Weights of a small GPT-style language model, trained from scratch on English Wikipedia: 15 layers, 14.1M parameters.
Each number is 128 + 24 x the weight over its row's rms, rounded and kept within 0 to 255. Layers, rows and columns count from 0. The size above them is the row's rms in percent of the matrix's.

# layer 6 attention value, 256x256, rms 0.138, rows 191-215, columns 128-191
size [ 96  95  97  91 101  93  91  99  95  98  99 106  92 100  93 103  98  93  97  94  92  85  86  98  96]
[[140 161 179 125 146 195 139 118 111 131 105  83 124 141 107 125 104 121 103  90 178 122 103 149 156 110 123 101 125 148 126 113 100 117 160 142 111 113 119 108  92 159 140 164  76 114  98 127 116 142  87 100 137 115 153 125 139 132 160 109 133 122 138 175]
 [122 124 117 141 144 124  84  88 157 177 157 120 121 134 134 149 143 156 131 124 140 133 164 150 137  53 135 126 125 135 154 128  79 162 122 182 127 130 119 114 101 133 106 102  99 145  99 167  97 131 137 128 137 103 117 126 144 154  75 132 115 133 120 130]
 [126 127 144 139 143 133 135  93 142 114 122 138 139 102  66  88 126 148 159 119  96 110 155  99 121 109 127  44 149  87 162 105 168 112 136 111 128 108 108 119  86 142 132 118 136 134 108 147 121 108 105 166 107 180 104 146  94 124 121 130 156 118 115 146]
 [119 117 130 123  73 141  92 113 124 128 168 157 149 140 148 143 143 135 119 138 138 146 138 141 166 140 116 155 107 110 132 121 105 110 130 100 114 109  93 139 178 114 123 136 114 145 109 100 115 154  86  83 110 144 167 115 121 139 121 124 133 156 126 116]
 [100 137 159  74 100 113 105 147 144 130 106 155  84 123 130 126 133 155 126 151 125 110 116 118 118 120 142 152 115  76  99 105 142 104 143  96 132 159 133 126 122 109 135 138 156 114 136 175 153 125 162  86 108 137 204 125 118 131 136 124 106 153 143 118]
 [153 115  84 120 137 135 121 112 126 106 133 133 100 111 115 105 123 203 125 162 125 124  99 104  88 112 146 124 108 116 121 114 105 105 154 129 133 140 125 114 115 166 108 110 113 158 118 148 101 112 100 163  99 122 124  96 138 116 157 138 118 125  94 123]
 [138 132 122 175  94 132 154 131 128 114 163 114 126 110 144 144  84 128 150 135 142 130 115 121 142 150 126 112 114 104 170 114 126 174 134 147 118  75 105 137 154 160 114 142 128  96 141 143 138 133 145 116 130  98 133 175  87 115  93 151 127 180 114 158]
 [137 135 127 124 124 149 136 131 144 117 175 115 169 114 117 101 165 102 122 109 125 128 153 185 124 114  94 158  83 131 164 132 120 159  98 100 152 127 122 146  87 146 112 131 107 145 117  97 119 146 173 132 111 140  82 143 167 134 131 141 128 173 130 142]
 [143 150 149 131 123 105 126  97 155  94 131 122 131 162 154 163  85 154 113 147 130 141 128  81 130 152 171 107 120 133 133  34 119 152 117 141 108 132 151 128 132 144 130  89 135 120 142  79 106 160  94 150 148 134 172 139 133  99 127 144 171 130 112 139]
 [138 100 164 126 108 107 147  89  83 148 103 122 102 109 141 107 124 105 106 141 136 132  91 126 181  76 129  91 138  82 106 143 141 155 133 120 113 144 100 128 107 126 136 138 152 141 161  89 135  70 119 130 106  93 166 118 168  99  89 145 106  89 126 145]
 [114 114  92 108 125 166 126 116 170 141 105 140 125  95 123 122 162 128 121 139 160 108 145 107 135  95  95 153 136 143 152 137 137  73 117 114 151 127 136 111 110 114  41 129 143 132  73 117 145 148 188  89  97 105 127 135 106 118 134 119 173 137 112 125]
 [165 104 112 121 121 121 160  97  66 112 103 160 120 116 129 158 138 145 120 101 132  97 133 148 152 124 128  91 142 131 137 116 107 168 131 132 108 150 148 140 125 118 134  89 132 171 103 164 128 124 125 152 120 119 112 121 121 128 145 112 136 143 136 113]
 [113 128  98 136 109 107  97 114 148 153 134 116 120 150 152 120 105 115  87 154 134 106 105  65 101 156  85 154 108  91 126 115 147 144 114 125 137 115 132 125 194 154 153  96 125 106 186 127 119 124 142 122 107 186 126 160 144 143 145 150 116 105 116 145]
 [112 110 126 100 127 149 193 115 125 153 149 117 134 154 151 103 136 113 120 174 137 116  91 105 146 160  76 142 135 130 127 124 135 132  85 173 129 107 178 132 152 160 128 118 150 118 131 132 124 146 108 140  97 133 123 126 127 137 118 130 124  86 165 152]
 [106 123 137 176 137 154 131 138 145 142 154  94 136 125  76 123  84 143 104 136 101  96 122  82  68 161 154 143 121 141  93 168 146 101 126 130 127 139 169 124 138 123 118 141 122 135 108 129  84 127  88 112 120 124  69 121 159 138 131 130 105 135 137 101]
 [105 127 147 145 131 120 139 115 165 110 108 149 127 108 139 151 183 115 111 145 160 154 151 107 120 110 133 104 137 150 129 116 143  90  82 130 106 107  95 104 165 129 165 145 140 126 109 138 151 138 137  94 149 130 149 146  89  94 120 132 152  90  90 138]
 [113 151 102  98  67 145 118  95 149 143 157  66 146 111 141  99 133 109 154  96 115 140 117 102 133 151 128 127  86 157 153 182 135 128 166 143 139 103 134 103 167  99  96 164 103 130 116 183 120 136 115 176 146 139 117 147 101 128 174 141 149 109 149  77]
 [122 135 116 107 129 168 132 127 135 135 155  75 182 135 143 149 124 154 107 142 172 166  95 120 155 102 152 135 148 149 111 167 108 113 159 137 108 144 155 105 138  82 104 123  96 122 111 132 101 129 144 132 150 129 150 118 149  91  82 138 176 138 159 100]
 [125 117 102 147 137 126 114 125 120 118 144 122 122 114 162 119 149 105 162 150 168 154  71 155 115 144 145 133 165 136 106 112 128 138 143 129 131 163 143 132 113 144 144 127 121 165 102 107 142 126 142 142 123 107 132 100 124  87 114  90  94 162 121 164]
 [110 151 120 122 154 126 131 152 134 133 148 138 111 127 137 104 123  86 151 114 133  71 102 110 165 138 109  86 126 137 175 113 118 182 145  95 110 137 134 114 180 132 137 132 139 153  88 128 134 146 115 148 147 145 140 104 153 138 175 166 145 122  76 134]
 [107 122 140 143 145 135 100 101 149 115 105 135 133 167 139 142  86 116 134  75  73 116 110 146 148 131 111 198 141 138 126 173 103 122 129 153 170  75 129  86 125 103 118  99 138 128 107 157 101 122 122 139 115  97 116 164 140 147 114  99 127 142 176 119]
 [110 144 125 163 157  72 102 111 125 116 152 180 173 132 134 138 153 129 172 111 163  85 147 113 150 127 101 110 113 139 117 148 117 166 117 128 158 123 120 133 102 136 120  88 117  97 144 108 116 173 104 119 172 140 127 106 161 128  91 132  91 122 144 117]
 [ 87 127 157 120  98  87 120 121 139 132 142 165 151 117 128 118 146 156 153 119 136  99 136 140 127 147 107  72 121 136  96  99 147 121 140 167  92  72 102 150  85 125 127 115 109 121 115  91 124 175 137 123 130 111 146 128 166 127 107 135 147 179  90 135]
 [147 116  94 121 118 133 167 163 122 147 175  78 145 129 141 118 187 151  87 125 108 212 147 161 136 103 125 136 106  98  96  89 100  87 159 145  96 142 126 153  91 126  87 141 143 144 144 146 146 117 103 110  98  92 127 115 130 105 151 111 106 129 127 116]
 [130 131  89 125 123 141 156 128 120 107 135  85  93 104  79 116 152 124 123 152 163 140 173 121 142 148 122 102 112 171 133 140 128  56 111 122 132 122  92  98 148 112 111 120 174  92 136 120 122 139 105 117 136 102 125 106 131 141 120 129 126  78 114 160]]
# layer 6 attention output (transposed), 256x256, rms 0.106, rows 191-214, columns 128-191
size [ 93  95 101  93  96  93  91  99  97  99 102 102  92 100  96  96  96  99  98  93  95  87  91  98]
[[122 139 134 164 131 112 127 137 148 152  99 150 167 148 142 126 146 108 103 169 138 111 149 108 136 157 177 145 136 130 169 133 119 127 144 164 111 129 130 174 115 157 109 134 176  93  95  89 120 100 148 109 127  77 141 136 105 134 145 144 115 124 172 133]
 [140 177 147 115 150 138 113 116 142 163 115 150  89 142  92 124 147 117 140 106 130 191 140 106 156 118 111 128 101 135 137 119 193 128 125 136 126 149 103  99 133 162 150 124 150 122 132 145 135 132 155 158 124 123 138 141 131 160 118 123  94 160 122  83]
 [125 137 120  87 162 142 154 184 147  96 122 128  87 138 123 119 159 144  98 157 142 147 149 107 118 122 149 161 127 127  67 131  93 113 139 130 126 151 126  92  71 143 161  70 143 136 126 114 107 124 137 101 118 100 111 141  96 167 136 122 106 169  95 108]
 [140 168 123 115 141 122 167 119 128 145 143 142 143 129 127 133 146  96 125 122 153  98 173 120 168 109 162 120 133 110 113 129 136  99 100 117 128 159 136 146 101 162 117 107 175 104  89 133 132 112 170 175 149 108 100 151 130 138 163 135 191 153 155 113]
 [133 146 159 164 140 136 139 136  99 155  98 121 142 114 164  90  91 126 134 103 142  95 111  96 100 147  98 144 134  98 150 100 139 155 132 145 147 124 127  73 138 134 142 107 121 141 147 109 136 131 149 140 170  90 116 126 116 105 117 121 165  65 113 117]
 [112 155 116 120 163 110 111 157 142 188  99  94 130  77 135 149 132 136 150 110 147 139  89 134 138  89 142 150 132 152  93 181 134 171 104 154 111 137 155 147 157 122 120 147 163 157  96 131 155 109 160  94 111 123  99 124 166 101 131 128 106 130 114 126]
 [150 111 134 104 143 124 160 176 152 108 144  94 126 118 133 121  97 103 115 145 102 135 109 126  78 145  92 129 104  85 180 129  94 141 126 129 123 115 136 152 150 150 154 110 135 111 128 105 144 169 133 143 125 161 170 131 110 165 123 137 116 142 123 145]
 [114 130 115  99 124 134 164 138 103 160 113 105 126 109 117 131  89 138  86 138 102 138  93 140 127 133 143 163 112 160 105 132 132 141 141  91  82 128 114 164 171 118  89 170 134  73 124  90 183 141 115 129 128 103 171 122  80 134 121 109 126 132 107 177]
 [102 109 109 127 123 146  91 171 108 162 108 145 112 114 124 138 168 111 127 103 124 133 152  88 124  94 118 125 157 126 161 158 110 103 141 172 145 128  86 168 105 109 120 139  86  80  90 115 141 114 107 109 119 144 133 119 156 132 115 142 122 156 117 179]
 [150 179 140 103 132 140 116 121 113 146 127 132 141 136 124 117 130 147 113 129 130 152 149 117  98 127 118 120 137 118 108  98 114 114 120 131 112 172 150  86 126 147  95 118 142 124 107 101 135 116 140  97 141 130 122 152 137 135 109  76 122 164  90 124]
 [104 126 113  97 115  85 152 100 157 123  96 125 157 120 117 148 147 151 103 119 151 135 133 103 121 158 149 160 154 122 137 150 130 141 157 103 146  92 142 170 107 131 159 124 116  97  98 121 119 117  89 153 130 147  83 113 156 131 108 136 105 143 153 109]
 [121 163  69 177 123 117  96 108 140  62 156 132 124 152 120 129 119 137 125 154 111 140 123 126 115 141 119 134 147 101 127 167 119 106 141 109 161 148  93 100 123 122 103 147 150 105 126 141  94  98 125 128  88 165 113 122 164 138 167 123 147 146 181 169]
 [141 143 159 105 118  94  87 146 163 140  79  96 111 120 126  88  95 153 102 134 119 162 175  83 128 115 152  90 132 157  89 166 123  85 125 138 137  92 164 134 114 117 100 118 122 156  91 130 157 122 103 152 141 106  98 130 162  75  93 150 190 102 138 127]
 [138 117 112 176 140 107 117 123 134 139 108 134 176 123 153 140 141 160  99 133 122 132 149  94 117 146 142 110  98 171 161 129 125 101 161 139 131 116 128 148  85 132 128 154  40 137 165  94 180 149 122 159 151 164 103 167 113 151 131 155 158  96  92 159]
 [135 128 107  87 106 119 186  84 113 118 114  93 161 119 112 131 104  92 152 120 134  93 127 102 126  93 123 138 150 137 127 120 131 135 123  98 157 137 123 161 139 104 152 133 143 167 118 139 182 166 150 142 126 153 117  97 132 174 125 126 115 189  63 124]
 [154 105  91  94 116 165 117  97  96 136 128 120 119 145 125 122  97 117 115 113 111 120 120 164  88 134 117 148 164 156 123 126 127 106 128 137 111 136 129 120 113 150  92 117  90 121 107 164  73 156 102 141 144 120 143 141  70 119 106 133 144 143 123 143]
 [176  50 182 112 130 135 126 144 129 111 118 143 106  93 196 160 109 149 146 108 168 122 155 115 111 123 168 142 138 143 132  99 158 160 106 128 146 112 144 115 120 126 139  90 125 100 117 141 154 171 116 115 137 123 151 167 162 120 143 134 114 146  92 117]
 [193 136  88 127 124 145 145 127  83 173 116 146  85 111 158 133  84 126 170  92 115 117 137 136 104 143 139 132 128 161 158 123 183 148 137 161 170  88 113 149 104 137 118 139 167 129 148 171 130 148  94 109 138 127 142 136 135 100 156 114 121  93 138  88]
 [101 135 117 111 178 116 135 123 120 119 171 152 120 117 119 117 107 154 111 107  98  80 126 104 112 142 176 158  77 148 168 118 148 160 129 152 106 112 150 140 129 114 139 150 109  99 135 154 135 116 148 122 102 114 176 137 141 172 127 125 102 127 159 120]
 [150 162 127 149 126 101 117 111 119  85 160 111 142 141  73 147 140 124 144 156 128 150  99 154  98 118 146 103 118 120 105 128 114  81 104 112 150 125 103 128  92 149 138 122 123 112 133 145 156 201 116 104 152 144 127 114 131  70 126 152 114  84 128 106]
 [127 143 152 116  87 170 109 154 128 132 121 125 150 128 122 135 147 139 107 152 127 113 132 128 149 127 130 150 121 140 120 156 108 123 169 150 145 114 126 131 134 152 147  83 133 146 184 114 122 154 176 134 131 131 174 118  96  90 170 176  88 150 138  76]
 [117 118 151  73 142 114 127 105 133 123 126 154  97 131 117 178 114 107 107 140 155 131  82 139 105 138 135 132 147 140 135 153 146 110 109 104 103 108 149 121  95 111 162 127 119 100 147 110 151 102 168 154 113 153 121 124 142 115 124 181 142 105 107 141]
 [122 146 125 126 147 162  86 110 118 127 169 117 128 125 159  71 149  99 136 116 137 102  91 103 142 114 136 128  99 151 143  92 123 135 101  59 130 129 149 133 125 139 142 142 124 171 141 146 134 126 123 180 155 129 101 104 171 154 123 141  80 122 191 105]
 [141 141 135 146 166  97 124 142 106 153 110 161 150 163 173 115 134 173 126 109 148 102 109 128 137 168 124 127 144 113 135  99 109 116  98 160 128 102 147 128 146 142 134 132 144 125 130 148 130  90 126 107 160 114 104 123 167 163 161 155 124 145 125 141]]